Each number is 128 + 24 x the weight over the matrix's rms, rounded and kept within 0 to 255. Layers, rows and columns count from 0. Numbers have three digits each.

# layer 2 MLP down, 128x512, rms 0.109, rows 0-108, columns 0-127
109153149104121170131144125094104158125159093102145138126168152132126142133151126076117145133113107083148122130118139158132126163092125115133154119143135122133101135117150172104120141118111168134114115142115103131111110095143083107145153152148148111119118142118115089099156143124074131117143114117138124123147113147122159132102114115131120097123108110128150094152104150102099176157109
152134123099124168145080112125073148098115097090135163128104102152118157126074137159161168144150155151134109067128099143172083171117131129124124136149106135193142101129118103097128153132141128181111073109128112134074108158084155066140096177167145119115141120118164111155163093123130150152105098146166144119102097134129099119173157136136117150166174135148132160127158164121195107138108
166149117065179145123101097126122048136119124126125097126097144150128118116117090127123115138130109186145150134106135127114100146155125085133102126138075139112111132134145139150088128110121133116109107184122143080136135149138140112074131126133102157164107133112118106091124159106113085145085197104130081124106156111096141160138091149141128128150120155103138099132148127190162121141112
137080130135133144096119105085101103137106106155116163171120087119108151143101107133123100170095131114109117131141137135140163111129139158120091150119130122093135090121109131121125163086134135097118147106113115126162114146108113124167130105156115093112108075138144118131126148113178110147089112134149142109123130158146062103131137123118108152084100104119137138158096133123175121101136
124126132179119098139101146133099123185182109114151141138126147120132102122107103152122109135167171099072106096153132123156126154114103111105121134120143112112091176129105168121138120122093102154116101107145182117157137117125102106080126133122162129122137113144143135138104112191120158092114100103168152156124109118111195111145125126117090117153108112114144092152082134119141124189124
133087089140155134147100098116139101137156146143153153140125118127109127150059177163096130141141110144147102078159119113111141135153128087117139127147113114172125133121121137115088129141109112137118137153140128113103137112164180159120093084142075113148141149111092124132168140159094120164108124154129114115100101138116134121100175140093136123094171147094105146137156094134151099110113
135105140142099115124096109121172167130112143162074175126079122138141121131103150121141085158115129117119118122129092154082116175149118078118049131122095171166148109125124132125139113146132147137132129113168139104128102125123162130099141099107141103150137107115173140112119104112128128158121131111097125120135176139131149117133129158118161100159153122174113125076128121134158101102147
132157133110120105114163150110115154156127165132124137103158103145154125152157130103166147162152144139140124083137129122151100074138115164168143131122104105159138105075109146130087148128134133108110131128140124162117142132126121129099144128171060114129138136115119121104117171118139149149132120151122105124144140136103147115120118131159172096109149130135186084097127137148139101143167
145111110067143127108118127117109142146183130156096093167148147128099135140123113154112141178134126133141129156131173112107125131158136121107144092128131116136126152116129119164112144123127112098124134147140156103131158145141078129155107099119141101172107125110149134163109126125135130113140131132151099111133141130152110115141109131141118142136100152092133131160147144120127134115136
110099124150108080096160126094116132114135148109137117121166118108136183108118103115140132110136160177116133131151184123139111155123104117117140163139081126127172124105129098114154082112153149140151154093103121128156172158091123111137165127132130142146171137148106171151074119141168187117125146158136113130129117079142124097145138080120113109137101141146136130101124115113116129071129
140135167151120130129109147098159117130139074133105101160080103096128117125099122108106139139139144111141103140104136126123134153096134099134119123102124110204148114097075117110115132156134113178166144102146121139110124152159090138116139116088130127150149140135132119108105111111098113117152110119129158112143133147130125161107134161142124091108108180098133138086137106119108107128114
132156144132121118103138128114156093089131091137118101135112118152169115128138142119129112098141122119129116111114186116135138133081101101106121133124124112091090120100145121118180131138143069121115101155114136172141143122112163102136127112125070119141097114113158135101148090127097127152146142125112124161145117130109136126141124156136160097078152115153135102136123146124112114119112
152115143153117139148156083140139075129101144150112150108125128121156104130130131074136144158111120202120149129083141137135135122120128129146095113124110158150143133104152130111113127123092154139110116106169106119143152138121129108117095084109091108129121133105135116124116151140119110158157152125171167111155127143121106150103104179115124148103128105099131132108126078152112093087104
144163149149145143095153148136158161157179133162161164148116134133143161175140115146119180097148115108113116102094104160120149158111129095117098104196108091128096131177134130152126128120142133147101112112140171134140108162131134096066109091152182148114155102147161100149146162083113117089102166132140137129129095123089130135131130146121128104144131109079169140144110135135088116138122
166112147092116109129151176097170139104086127134145116120113114134120138162137153125118105100146121082121140143134113124146153127093134134111176117151158146163133137085136108148122133130094116150131172120163134090128090137148130102115123153163101124089118142134128122130128124145186124170146160127084152124097126112136147140099139084133167119112131061149100145123111146142116149090142
105093163139119135131132116145121143127133123155145201103147128119118138137157110130132152090153119099122111111127120144163119098151155156143107151136148139135132136134099145128105119124183107154154121097106074120104121151117159115126130091126151174112132146154113126133114135132118139142128160183088154136109110104126173127095150144090095148170125078139157174104117127147067132123130
110190147141142111070162134162116130089119117124138142128107142166114137159158122125141144131139176129126171168111122123111168125133127161111137116149096085128126126125154111131089167113125149111126126130111100149142161139107151110155138131143083144149118099161104133154154114114128158121135113136216148116135131137145100174126157143136125136135155091143120103121148177078167141124166
155147112074137134127156160120144141118108099141118090145139122112101114116121135110119104124140162129116155173130039136107164091140120137137119152153123104154163180118131130103102132157135109165143139138138136147117125136134107167134090069147174124124146160123157106153157129057118104107112113138120123110131166133110103106113153145081124105099135164129155121103169108145137136119149
125122138139147133132122157138122152116094143077096166131145119161172102110077137117148152123162096087115118170117102143102162146086111065133101154121076126134128161121137097120132137140122177068072113113111171173118072139125165144176161163091193125121108131151137131155121134083112155101110190149142144134164117139114130116088125154139111134113101190139161156090128163093106156114099
133103139130072125146125104132135112070132164134132158152123132107131110068134122197115129126116132146130095147113145116169138128137134109093122114121129144095143114153146080134143133115145167120114109104136143156085137131132113091100120097134158173122101154114220135148141089159185158082114129143100132098128139147128137119179159092174093153160193112134186152117117123123131136078132
135134120145138154117158122133087139161143162141088085150106120119163129111092084122147112099110121109100114163143168101134137161125125132102124179141118144133085125104119141125120092164111161152107060112111118101142119089129114106160132088157140107116159118156095156120117174134143129144154118160119118115110124127097083099102087106105125126151137139174125115090130106155128132104121
131103108123115131109123124130136114146099152148129149130132148138097152150173120135141126131127118125174124114114098113143154145131141132147138122117105131068156138108118160118137103149154116139109150119130139133156138122141119128121135137105098145165125078097140092088136128192108124135142186119120121132121115143111131111127115134184157128125121140086089161130173113096167133141122
141126148123103177110144129136130114177140090126137173144114115137119110173100179103119079162156147122117117128139088137141153118150109122134138125113144121165118166096096099139114154129091139128164124097161117127124151060136142129119120136128088102146119103143150129126068144115142148117116160084171156144136155137142193156120149131143111108109103118127118091161105078118133132108100
150122155084112111159092149161130161110112119117080155106143133090127174138135121113116150118170139139142143125122098130126114147155145110133122134126072100163132142121118149142131136138171132093131107147169124070161191135128109110110157109129146170143114129161133124143123128153149105097128148111107092139159108083091153104142104147131131130141123144115124177117118157148176141110112
109115140134142133152128139116125125134199136116158154112103139125087059119083146141116106141167112130127113156131116122141101152095134113151125132143108095104144119134164172103134153116141132135132083096086130128127128156103175128123155107148110135137182102134089133126104122140074121141118173095156131126146133135116138134065115123151130126136144133097140112103126095108138140135086
134103119120095144107137125118102139138103148160106120134147116123139132179095122174127122110111155112148154142156117173168123159156158134139159155130150143100140105116103133205121111100137149104083150107157171112140155123112152123107113125139181148101115142133148110120113091150121120032141159133144094090140131110108105143117125123079170153151143140125108119154126103169146133151146
138109125104102106130133139139102138124165158131127144114127101111144141151104146137148100168111109118113126085110117092112110137120132113152186145122106124164149127103140123105106131155121138107141109178116149078099098123168081125111114120129119069139089114116124151101150151126125132142111087134106098122119144133146153157087105109143155167159153101174127163147103097126150149116126
103082131163107130144116119122138149155170122130128151101140127133151140136078118147091114126200092122152109082127120131119090136131117135101140118142130136114102112126140094106153083115131163167103126134185089145117137096154106117128112130110110180146132172141172128124120150126141110115095093129102146084121147097124131143106118137126095127161150168150096157137119170104112152121100
104126113153161192143120146093087137108096138152084145143138140195096095099100126159122124154156161118092176096131117094139104142154134122122095176151083168147157157178130124113136138125120169158150125149144109141091138130159114119143112124112132137188176160154087128102157155097105142155118113094119176122154100129144134158107075117146116139177191145122138083116120144130121135091116
153136159145169149124128109142150150149076088126133161086108144152138119074148090125102148153128123149101137114112104118120082128134114130117123116158125102185133141109085112175124148144130183177099133106176129140126165138115109100153113136094180181174094077122116097071118196090119145139125116134141162152179105113145106167106143190154092106143138165078164143083135166137105114111118
123117147118100172139120152096142144112138108160138164205099114115133131132160135105116148161135101109086103116122091141102120086162140103118159110124104148219131175145115166137086121107114122103116141087093118094097146138160092132134144134109160087115130116085153124130150152126124143156134119104104157139120106139120084118131115113133136155136094131142101130167158158141149161164119
110144139098143134070161111136123100137145107132160139178098108120145114144096079114102134108131144110110157111125144066104095111137097165129125175102130097106139118160163165138098112137138148156152166167122138138103085093134146127111105087138114130111104128120128122108113141142094097117143153102135124113107138156091128145116114121172116117115113127147095138084147128135143074170129
110096091116150138100138107149122107116113139123115171124151128133165145109117127169129146035157141105093135138113093073153143123138112170140108101125144157053167129152090107142183131111153132129122145115090123102104137135146142129097130165111133091140121145106091121136108070144168120147096086138136131113145117145125154139113102178134129126140129112096113093099158137156123098129106
117185069127128112113094105127106126118143129152139109104142107134133156134101122125122139134150116165152132126146116198118117144150135176126155111154112167145129120143177121154120163156142141151122125133081154098153186143074151134159117128106134169146140126139116115124136142121104160152091140090179075140110168169126150098121116124117115094153143125115137153157132110137135140090129
105165126116076151105172163124135142115152187087152159127119133158116137107169130147142128114166127138096134134118099150161103107113113113150150138094092137112101162158092124132133169124173111162126109144162108155139114155158107105160128178147131115125126103121104138105164114155129122142112171113161143139173066104122144095128082084119094137163149079106119119083114148109120199119127
150128143120146148130141145157148147093144086120119178115200131132136137107148102164116136138078117144090097101114133075136116134090155124096135091084108115118111118113119171081123110142126113148142151189142153157151097146128150088156092151125119126094119097146111097124113120112184107112144115120128199148126142173113163105102071125110118158133103118175109137118150121133098139146113
135130139124120113128128113121147080122093142071167148124161094170165135112147121137107163119114102142089142140099117118099093125106128172105137159142135138103158119126116142149140158129146157096130110143093131067128124115159093164116136092136184095176095165111078089115154171095057158148148194086126123131101124101146072175087169163116149118092100149108152128120131147153134111075097
127129105172117101102126101130127108120108147078133131125116114146169109147104130102109155140074150100125112162118168101105095095132151152159142112130107134091115123179146157124165162099108151110141096112119147120105181099133151120117137142110135148162159128104123098133144127073126121150109159117145117127162157159113099112122135116121122128112135143196118123160137132151141111158174
119161100123074131140124144128179169082098119143104086123130141126165163107171094117140127128114142138144113114137140146113114123120172103139120178185110152155158119110124161137063103144120137154110103160106123108129165183086101147118151141166150200147116100142114102145162148158125139110134164137118137200140177140116089118104116089141088142145107054119112114152135154143136130153176
114140124150152163159165108110073130150191184082092156106101134085126170116113091130129092116135195144154105122129104082144100124141100145131150133109122158066122155127149118161143157130092147093145101106117091100062140115179137121122132154174077143149129125134087137141106159133147163159131133131107139097157115089127134129163124148094141157178106112149090090108121156152115130139110
137148149089096137124132091132165161117136138168130107123095128127140145157084160164133067143173094153192093123114119141109139145175152126143121126140169135146138136160159104167169120141137155102103092129159128113135122136146116131124076151143123168128127078162147101116121146086092138106135117144137102141107121139125114154178141143104121110117115108118136114100122112146163176093128
091112126110150074180136115130120163099114136167144134155136130165146120134109154151126142089135125122153133137118131134129130119117121112123118117121117103136109080121115145093116148110111130112171133148154144088112111141129123120153130170166209122119116157147049120125144120130115118096138149126117093127142143157125121165118118122097149113121156108111119133130135100140139117141129
118109142126133142133106150102134127097110112142129118098160139163160146146115104108135087134146115129103135143124101152132089137109118127079107158174104099170097148158164112124148148128172113087092109105123149151180132143124098078136123104109154108114132121129129164152136139109111151126091106103125137097116172162134151107127109164119137146109163145109120125110125117107179118103140
114099196158118096154109150144115153101149134145174127127115139075090122141154144136128173141127141149075143166156150107162119093161159134116159130119155119125121143101138096163131094135143164060114171111125146129112119131107165113098128126125162155089071132095178123117134099120099131140153086104103117127130126127117143117153136110108127131146096136150170147122096123119152133134129
096161113115102106111094148113120098073128118140126143158147110120096152121168131159117143113167135084178128119108137139059132116137108117118122147105088159181122136132141165117145123132167144089109106120111127090090148156109132106107171099116194133130132125153110130090173126084123134128107153122109137130126158121137131140105124091103133110164110122144163133171144170111095122162133
089140131090134111088125127158122145101138151133160134107132139133133153096114111145136177137108143133108114136153083120119119118103116105121175123134122153112115142126121155107177120146099138116077165143122170151127099114131098130141084171140146112098102103138139126117104091151166099133143105114124122132106181164112082139194151093157124140156140115190134142159149134119120139123143
163155126146124121137108138133123143099129094121112098122100143149122132164160122131132130138141070086140130102137116128146148149086122097121186137139104134145164102113131078157121105141164138115100097142166123114152122124100116103123105152137176121125162101141107145108124116177118133119125128097121078151085111126156173104113137148078118116145118161135136101160131145131134133108112
130096104135112117090154138118144084157165143102153077118117081111111117129125112099080091160148100081146113123125143110175089163122146125103108141125136105151092112108139138154118108119130145070139122078118126144111139100087136145137135131076105122151137160137116162107096136125081144125142159194119104104119130086133122153134107131078193101099108148102112103085125115099121109094123
119145142145092131137095137166111085103163140099092117084194134144125122108117141139142117163134115174107146130116127140152128081154092086105179120138129115066131128129132121131131126123111137126104113092131084104136132109128108155129164139149127155129104126128133132149137125082123080150122108126118106143116173149126138147154161140188089155139159142116144139162122164182140168132119
143141121108123105130102141176116096129078114075138141146165143081168115114109094124152114177110175115107123131121120121105159111123125154144135142119122091123179130150110127157102121161089130112100117147131109093129127105101116127093124121140155103118074128137148125101091110078163112160145158140170150128075154162117084142121146112114162147105104105137121088131172142132170121158136
137109153130156118131118127138099095102132171108133124132114120121153142139157139142086089135132146114100144164128146115110064097155140169119111148141090104143138125133138165146129128151104088084122094129125190161120122113146142109117088123125059138095059132145118101110107151165064112138114134115132132183153119124084188139157151152129083083145127098113141125099110116060177110166140
109123158188141156135128133121133112117158161063144164073075128146067160127131135124104107120117140120143125148125153175134125139131138088150116142140111105105132084115080137098126153171111105092138086094157108097136157103109106140164132116153125134110137147157124121125149139114118163142174144109136117155167100128110085106142107106078146135142147123123076115115139134169112064123150
138115140156119116138124163141149159178182146105088102140144146163192101124159111170128150127124137111140104149134108112129085082153132072124105119164112105094100180165125159158098089124140096121102157112092135126130073128131160153115141144168155132146111143098125129124127088103109105136169102110137084088151193073114077107188105135110146136117131166150136115116118127118152102129175
132142096138119148149134137113103111140117143133107115126138156104154193136121131102114141098144148154139095068109155136109110146150137117125108125105168112102120123127111139139132137141109152109152131107115099099088152124154119154133125072103102155149068115148121118149121136117132149140170136088131114132144126124134101158102084138130116139125134124158146128122132112132135144138127
098149150137126144130122110126114145067115131121111136113130137099168143154187120119165147083140138146162133111138140171139104143129156106155120130113108119189119135148096096128103119133080120142096099066154108135142137104139157095099159111160106146131094114107183166174134127106113147122110135085141140126102121107109110158104095146092107109119110130132109116176121139158104075103131
112087132105140137137122170129084085109106143123138119133143139127103159152126147092106128125095140162104120123128108078111155115102117136124106114118144126116171123118115132149096105135142176089166117159169166107121132134152097143146127179118190133141114104129163120139119129148146116119159139127102130132124175097149207176127141131148161115114130134130111126122148133145148115114139
105117124124106132107131150138123141078122146086106098125157134147140135175184160122134107072139139179159125082125120184124140110128124144140092122155125136123101134157121136111166120149186160116127130153103139167065135137121162151121132109116119194144091128105107138200175107144125125105116118118134130102163107147135151157100152129074107143149138103105164169168101116132158162146102
131114087068135135150132115163152157113058117097135159099154128087135167095124156130134155125132118136094135117134120134097142065141110109140083145166132151155142124164168135141106108122099100149119111148078128126134114134149134114105136158170148125171187178105113141176120086097133070162140139092107107134132120133134104135167140147071121136132124102130145151129120114090111125151125
088082066130131142114134140145139108130128069116122114137152147092063134112127119098170181156130138134104157169099097091163114109101103087122144139112132121162115134111095104139161149082132142163136127153101095144132118130179120098132144172131149123095123097093156101066101115170111123137159111159124105119109136094140096177123103123172135141130079111182113131089143128112150137117140
154108107111115103099089124132105163166167127138139131180096100126143090119123166118110115160075069136106105107117116128118142162150123166131141153136116114064097103086108136094109125117122101106142114146111141124139123100151157137107149128136089125129107124111147128105176179123137130124100134093128145066077163154120131124107168150123143127147122168112091112181129132108132133125147
146147104128116100171103134145120163071148154109144142159126121136119094126141089125150128147132133105145109135106142119124122138132103156118075171133122144098133137143155146080101141110132126112154143123138096126200072172128133079107139098112162131095173129137122107118128148100110096142103100135119154110111150204119120145161143118137087118130152124144152111152133129117138151109185
105128069073127143137165154107119138176145165101093087131152089130136185144106155117106100122143106118154133125108183107087159135099070154110119118110119116118125125117132136127097125158097114121101117155117119134111142161118136150130145093122169163133147145135066157106145097124111142122115146142133109117123111122116189114112145132138119136144131091150124126126117089136129112170136
113117148178134123143119133088129113141165170128106148137104092097117118133135148158096158128155155160134090113125119155115161095153135113116120124136138135101127124158139145134145127146123152116144133161118148133095128122144155164139135112104223135107112103156096121168095083160112106153151100138155110171127150119152175112143159088102106117143124107106139119074137116128127110128110
121093110126103146102171120155103131137159137091106129093112156139138127118074097128125118084123110124125127150136148097133119095078115099109151122138133137110077130146126169091145123132142138149142163128103164140148139106119136147124169113147036159073169156139155151129127166122206125130115105150146122112121128119121121121137110153092154168117131137129166198124079167138124153113129
147117114142114131122118107146123106126107140141117120111099114126106121100140108132134102122117108132138130134117078147131105172114108118126168133110121133041111097154133142121099115121119151125147082124099125104132116142082055084108133149142142102136149131160124158117129093111139148106118116132144127141126115084116130156158110160171105123130114130144087152067143111123122166166076
127133157100098139076145103146099096099144131098168090134132143124141152126134093123101070144087188145111099085129125124175166082111139155129121108110165162074128143135160146155144120138145133124109085141162139133156166089126143148126159137143116137093116085149130128100070091112091082160152075060134109110113142140155128130148156127121128134117126126116152064117133124139131138142153
133113194114156123123118115140189133160058123132112108147120132097107088170169186093126129086132141140134104152087104150104111114106132099123107115133131104143124136110116099108131141105174135138110137144143116107108112157133121122135117141102126147122115112109117158143121151093126114112112134126122172121099146095138084152102141126174137089120133108120169129121131098103127122116100
137134111112142150120154145136139113158092138134129120118113098150122136117141081138153143114122155119157123174126138106110110144091144140142127108069136133155123148156116107124172123140153107172131131121124140192089108106131137116146144165139143105137173176144090124088110174137123127133154143118098145119124139139141151110166113085139113110138185119160171140102111129132066121123125
124134124138120110116138123128092124138138129099128091117126153132113159156172141100109131117097100136187131112107105112147080168132135086141095176113114085138145125127161137104114153141098133196116112111126140115111137121138151160132151133166090151150116141088143157138150122119101181134067100161079114151139128103121118103121095169094123144157150124118104157113126132158105152127136
141107080113155132146144117136120130094160148158090124155159122123154079142152145150106123133141118110071127097149128169122104140127134174130103114157121103192132130126118176173105109100119124112120128127096156135131118098157152135101074162135149098143114088080144107134140113145111124128074076089117127146094123144175131107120095136155109136138149186148118139159114121148126150171147
082130145157148128130102134163136146153175095111146123152135103136126184125163141125127110130159117132130119134120156171128101136121155128121112127144111102170093144117155137063119150130135139162155136162143102115149159106127094178118113134083128154151124091154094135139109143085100150098111099103142113157104104153091138124138147108097138099094115097151105160132156132124092078171119
154102141105164122116195096122086141136147165102126111156110120143126119127072099142154149104094117097124112092118175108131159103136132138110145123147125087117125091164090154098086192140125113092112130106109120180160112101140125126152132127184145077089107144161164114146127098123166103119129097131109124120155159100132121125173112096106148122115183097188138132153119157145133121099133
170136147090129120144128140110090136153107134150129104136151112147114134107129120160081148124116106113166149128154087104174121121173148128113156104147107105167142080110092130124106134140153099108124117095139104109192191110110122148159142110131122106134151086170099123170133097121171095139124154129119121157099125118121151134152138134120140108175146099122149090157136151139101108128121
109120106127125148138084121125116092147130123208155152127120141119179165112132119140138103133127127122105142086131153111155079121135107135138149142098114121114129157097121100108177156122077136118103142132129153113120117121143160151065177141142055142078111137122165128138151116103170141123137149154115123089145126140104113128138152094093105147130124107151124070148114139156091150152157
136158121151126129136146123097153112147125142128095127122139113148129135121123128083117121149143114135181112144106142092127156110141141122097114104123130133113129126147125154141161144116107106104176130134115126090152157170162105164138168164133153098167136120128124136148144173131098192130165183105128126119102146090117090108155162125059123138117126169150115090138135139142116166103138
150138117152082121115145119122127148138165080153079128104159115155158148141136081125094136119113126127167150110101126094150134108165177171136177130146145122106112155070097103126158133131108113106131121135117121057161187132111112147122185097138089167130130157150133101148143141114138126119153110093141120128114125131151163165127141078104136121097151140163179094119105125138141170108105
119104130143131175155118109112132081131121116089123132140074084120106121072114105113148139096087079129105025152128145147124137119102105111153161116114122159130117099116091094104151093135161113127131116085118164106139104145113148119150140119109185162140136112162133121134109103109148137116128108121158113132118132149149122096112150168147088106109115179151132182147103124101167126115121
089113096123147149123118092156103125115167152104139097116124135104147136178114146136124080128119104160165116169122146103142120144187115147133140117123099113143124119149139124107092113137111134105100108154123129101121097131104178130140115122146058118098188137113136131109135187128162143111125086125150128158133149133127115129096092142146132138086146124152139116159123161184119105110146
131109131124122106124143152147138105132133126151117104106123136141112094118112136123142121136136096103126117122114114167135132111128115167157088161116150132088136124115131145138106144152123135105093125088112144141116127099129157096128121134133104105095139135116167192123161108130105096164147106162087097089126130128125122115135158080148135138139178085109128127135123118146150140152153
105109188134142153117115116086110144120091123136106109083111144086108142147123098069115092096130147137108128160121136078162136141148108125160147132087080133126145106105104117094090111136149085106156115159143136093093115113141100119141157126172163142143111164118107133176125154129119113102122176128091097155125150209107148117167117110117116109142147135071128143132160139140151156121121
079154149063114153101181115132167165114131099139180135139115112130160134125110079115119130077117117194134144121111129100133154091109123121121151091124180119162120124177089155093126186173131091120102145152134154190160119156124106127150149110155093067118118104147183147122184156120122087086136119133129159149106161095148112138154132115090099128094153118175095185138142166103105102142095
170102128145151148134112093117156099192077139120132120126091113145135140107129126148135128126138146130107139122096131135130138145092117161158143133088112189127098140091105094150136133144142111145115153109166127122136111127168141146129162140121135068156134138092170132098115109093117120167146097141100132138140135138143080116107073172149102134099087146119158095127122081108123114117130
161111159121103114096153119135142120144123091126130171184129138131132168146114096129154162128137145142121138155119049165086137159125128106127144187163126110175109171113100133123157135110121153072107126139113120111163081132153091057140140133148107110180093090096156128143136125133119101140089130097166148117118109134146165135121140138165129144109112111096147146139140139085116112124115
179124170148122123129109108162121122171121116105120104152174117117138122155158093159106121143140146112142101114139159150157093126110129108124137134141119081111138129113095161144142133109099157137135153141092153081146121140146149124111151149137126126113090121111133162120132147093112092132113127123152159115112133123148134124142094151144140142107135088112136134134127161162113089091136
142151149109094091111086139163167133087124091128129122171108139146127118133150154141104110121130124137113158142094152103130104099067101141104157095154120106164092097083130118082105142148131132185073102148085137102120135143154101156108111121141065148109124150142126122134151139063147155111125121145123138095126115106116115134066100102082101113129125101168181129118139131087090164078139
109148124043134147108107135141135117134085121151091149124157155127167131141141117148132154119105137094130114124138159082126152126123135114133090131114093139125145116131173130113152151121121164118172158135132121089163092089119117144138152172135107116110142153110139127163124114147124110094120104123108112151127173140129142127147145120099117104118141103166149117113140136118127115125131
141106116133124120106141092166116139116121094126136130128155131069147120141148093185149126124115160119121145131149140106159148167094111159136137126123140129168113132116122151120112128116123153089109136099148148154133139132130088137162110118158086145119150129113125161085124139101160100158125082151106077110160135147130075108091092139120107156143108143111128107114104112147136095128112
152107116141145165099145128122133106149042167146126178116118138097155123112113144134142163141142135098090125145152115126125157143106105152143116138115116189130138143120138120124125139123147149165152143115112139159134171119163112136152126131202152101169087109106138104136100139107067063138164130148084156094130124161151152155137104119142154183119106147083144121175147134149144137127143
168153140116121097141132145131126126179091077150121141104185132150163146162118115132126143144132134126124138169133144150160141118137146123143087150142127117160141121132140112167129113159171113140135112142073161122093134158134128124090086080133109110148104153155146121137132134135067148085127134139171156172115127159147133125122154135156119125127125119126162101164141135089162128119121
129124107133148126143117134122138139118167099132159148188159102107150111128126163158157134083144127090135114134143139120103119080090101150100164147153097138113098092136149165111130118171168152131107098140144131144075076131144158128151106113116167103105104179140126137143115145128153115089140110158102129170163168109121045110096133120115112143143182107140135146095119121125116093155134
098153129139136105128136113125128138132186174101174135131147154086165163127076168151145151073112123153170100149117136102112114114130099102114135139106148115109143108133140116114117128160129135089142139156139129109173168127110132148095136147147168155137109105107110069151127158161138143138139121118134139112135106118113114135128132086099147096099127146153133126120124126139152091115077
165132117157136160119096100127132105078108180094149131117138179116056101116106111184103135118104159127136145119130113116133159127160138164139134124065133119083139138148099148110120110104103143123103099136125133157166182138125150113130123110171154172151126159138102128078105159124100124129108145125181120098139122152140156157139171155131161118146085136106168093149122069152104129117127
111121113164131145154127118113162139168135166168148112117102140158172126146123113156166152108159139145113146111147139161140139095119099114108059140126139106079138139158114097138100198161154139136089147140140144120126095147143124116150153122147094088091130133161131122120175123138103109146089126122171115108149077110087162120133131093123150154115145097101150143117132147148126145094143
134124126112129104151100126111153147129104151078148126161117149133124121136116130089105109135142118122145155148132164147146128129115116134133091105145146114159116072123146125099138179162117169188069132157099121122118122121125131115137108134122155123148133104095148101103139163137089133116162154141112117129116153112108192082106133137119129117103149156134120166117124117111124069068160
181147135105134158107133110135168098105148106111130135130150142176122126137125113114116136141103140107085130155150101100117140090131118087121130108146140149137117103133193148097175130123132164102121140111085065109100171124108127125153119129156099112141107102113120133101131198125124155077118144132099211074158121155156078131126150146155167135135106082134184164099144148137130126061189
139134138150111143107163145144131099162095128133111099145141125136152145139131150106140070115076146161125117134110117126158109137118107097084178112120114130090106147121157164151158086134151142066144157133123129145132076131096104176132104117128082115097122124137186128099111110117110088109107083096101125092104130158124113149092175134134124156148103113101097138090123114104127151137111
087116142133148121147141110114119142153084153176108146120131144157130162100103130145159126160112084137126124222146135155143126123115106150127139149087145160078118120162106138098130088126139101129114135134139141127162139097094176140128116142156104149084118102138138118134133130102109146136119136127134083158110136109116144148183121127059119162123123137097170127106184087106091150146157
062113042097126150135106131102122100120124148101112111153114157131136077118133109149133133117177129103147174125157112104130142113137152146132143146147112164108155119110134129139151129123125121135108111171101130162108138117150139145149143129124116163126179115132113141106102115116087143126117102161128100149107155128137119103154138093166098125155145123120118124120114107164124119102109
127113149129123161163117136144098145156169123169082107147134110136103112131140137092133122088129148141129124088142105129137120137139126186147081148085099145077144133101167082157116094148111139099107134107171152095118128145154148163146105084120110149098124182143146136137108070157109132100166123165125140130201089076107209138114135108132141119169108111146118131110143134079145147093122
121082149141145108151111081116142084151093127100097155150121135167142131141108121125138123156109141139127129184121155145104111135139123116114126123105124116140135129132164109128107124127101140107161113150086117085119108111153139152145151072101159105110107083145106135126140144147153138094141149153121123137156129127136119114131137120181144147134127163156137137114149135110136074103105
119081117114162159131114119110107091160134121161120134133139112144131130135106161094143155114118151127189132129140137100141121151120127166129103108116163111111125148139154094159120122148086119086144157123112163120118125105089132116186101124142081109101116140148121168108113129141117120151165087152164166087117123111146134166129125092124106128120098107111112142092127101130065071110128
114125107120112097073095111114163100121090122110128115147085118145129133105114145131159124113165110127155122147184126128175136124117100128136146165145125154141148129146122145141139105095100154153122147100147129094134147160124154125138138134133129170090146140130120110112119083102113143165098178149091114128102098163121136129150119116118136170121102136129145117125148116163183120158140
108123142148138143132126093143110170144152119119102098103176128133112094140164064145098111107113146152147128146136148121147099136166146150109154128083085112129143143136131121132108121134108120155142105132139109125115162147140138129151102090109101167146129165144102112167133181133136110097096125151163119125127129145111200147123152096132114138159145061143095159114135091160121127132088
133099138191096108111106086110123148136156127118146156099160113111155121140139148104131107086103097155101136148129053174146155168108120128136112134111130159129127105091097117103124136135158145151158139088100152130129117141136150126104113086119164098117135107117139102147087121076094132152159167148146093108146117162147197106114113105079116127129086095152112138113169117100113126134134
168138116119132119156124141122155131137166148147126159150102080149137111142111110147163092179124150110120102150122120143128161052127096156102152112129137142132177131146103138115134116140142114149148200178144159105111115124140132088117155087154107071153145141107130117141071124128157124151175073153177082132128138126197115131137150156104119102109069114111122117131116139168216083134155
110142151136137103122142154119133186111097144109130097133138121195166127124117130111141132136159135101195137124122132148110159131081171099095093133104117133159141120120132082123119155139139120162133124137161195144161111131155139146128127146116139142119117094130177112160095067132096192120106114094181119134114113124117160113083128139085117105121129080135168186132074124154166128130129
101126154114110165139091125139068168141120131114143151155132178158138136109132114126140126067149120133108120135157154100138120133123153104106140159108112094101133120149095155090063141127132131163168124123149146125115076114157124127153147132151105122133164145162154140105142112120139138159130103122151143122143131108153122121094110124134122168142127137118159136119152090135139126117198
147127154086141103119131116124093075124167158061128139160162166121159132094125149127126120119118127133123143144112151105139128135134116141149141124182130132136170107111094119189105144121151146179158115118184083095140152097115145130131113131116095114124134082140134103115094112146142127135108136125123120146118087152144134145104129108121103130091132166108092143170152119118136107161134
162129136120130104127154068170147150118112089123136117115133134144108130130105144164105119154107160101092091141154131136104144104173097115108127135140143117148103119129149065096140119130090138166138153140178112134116145111148168124130121117164161116080144166139135151154171159187139137107177133128113138132098132115163141128114140053123128130115113163093129106122121115118077129134124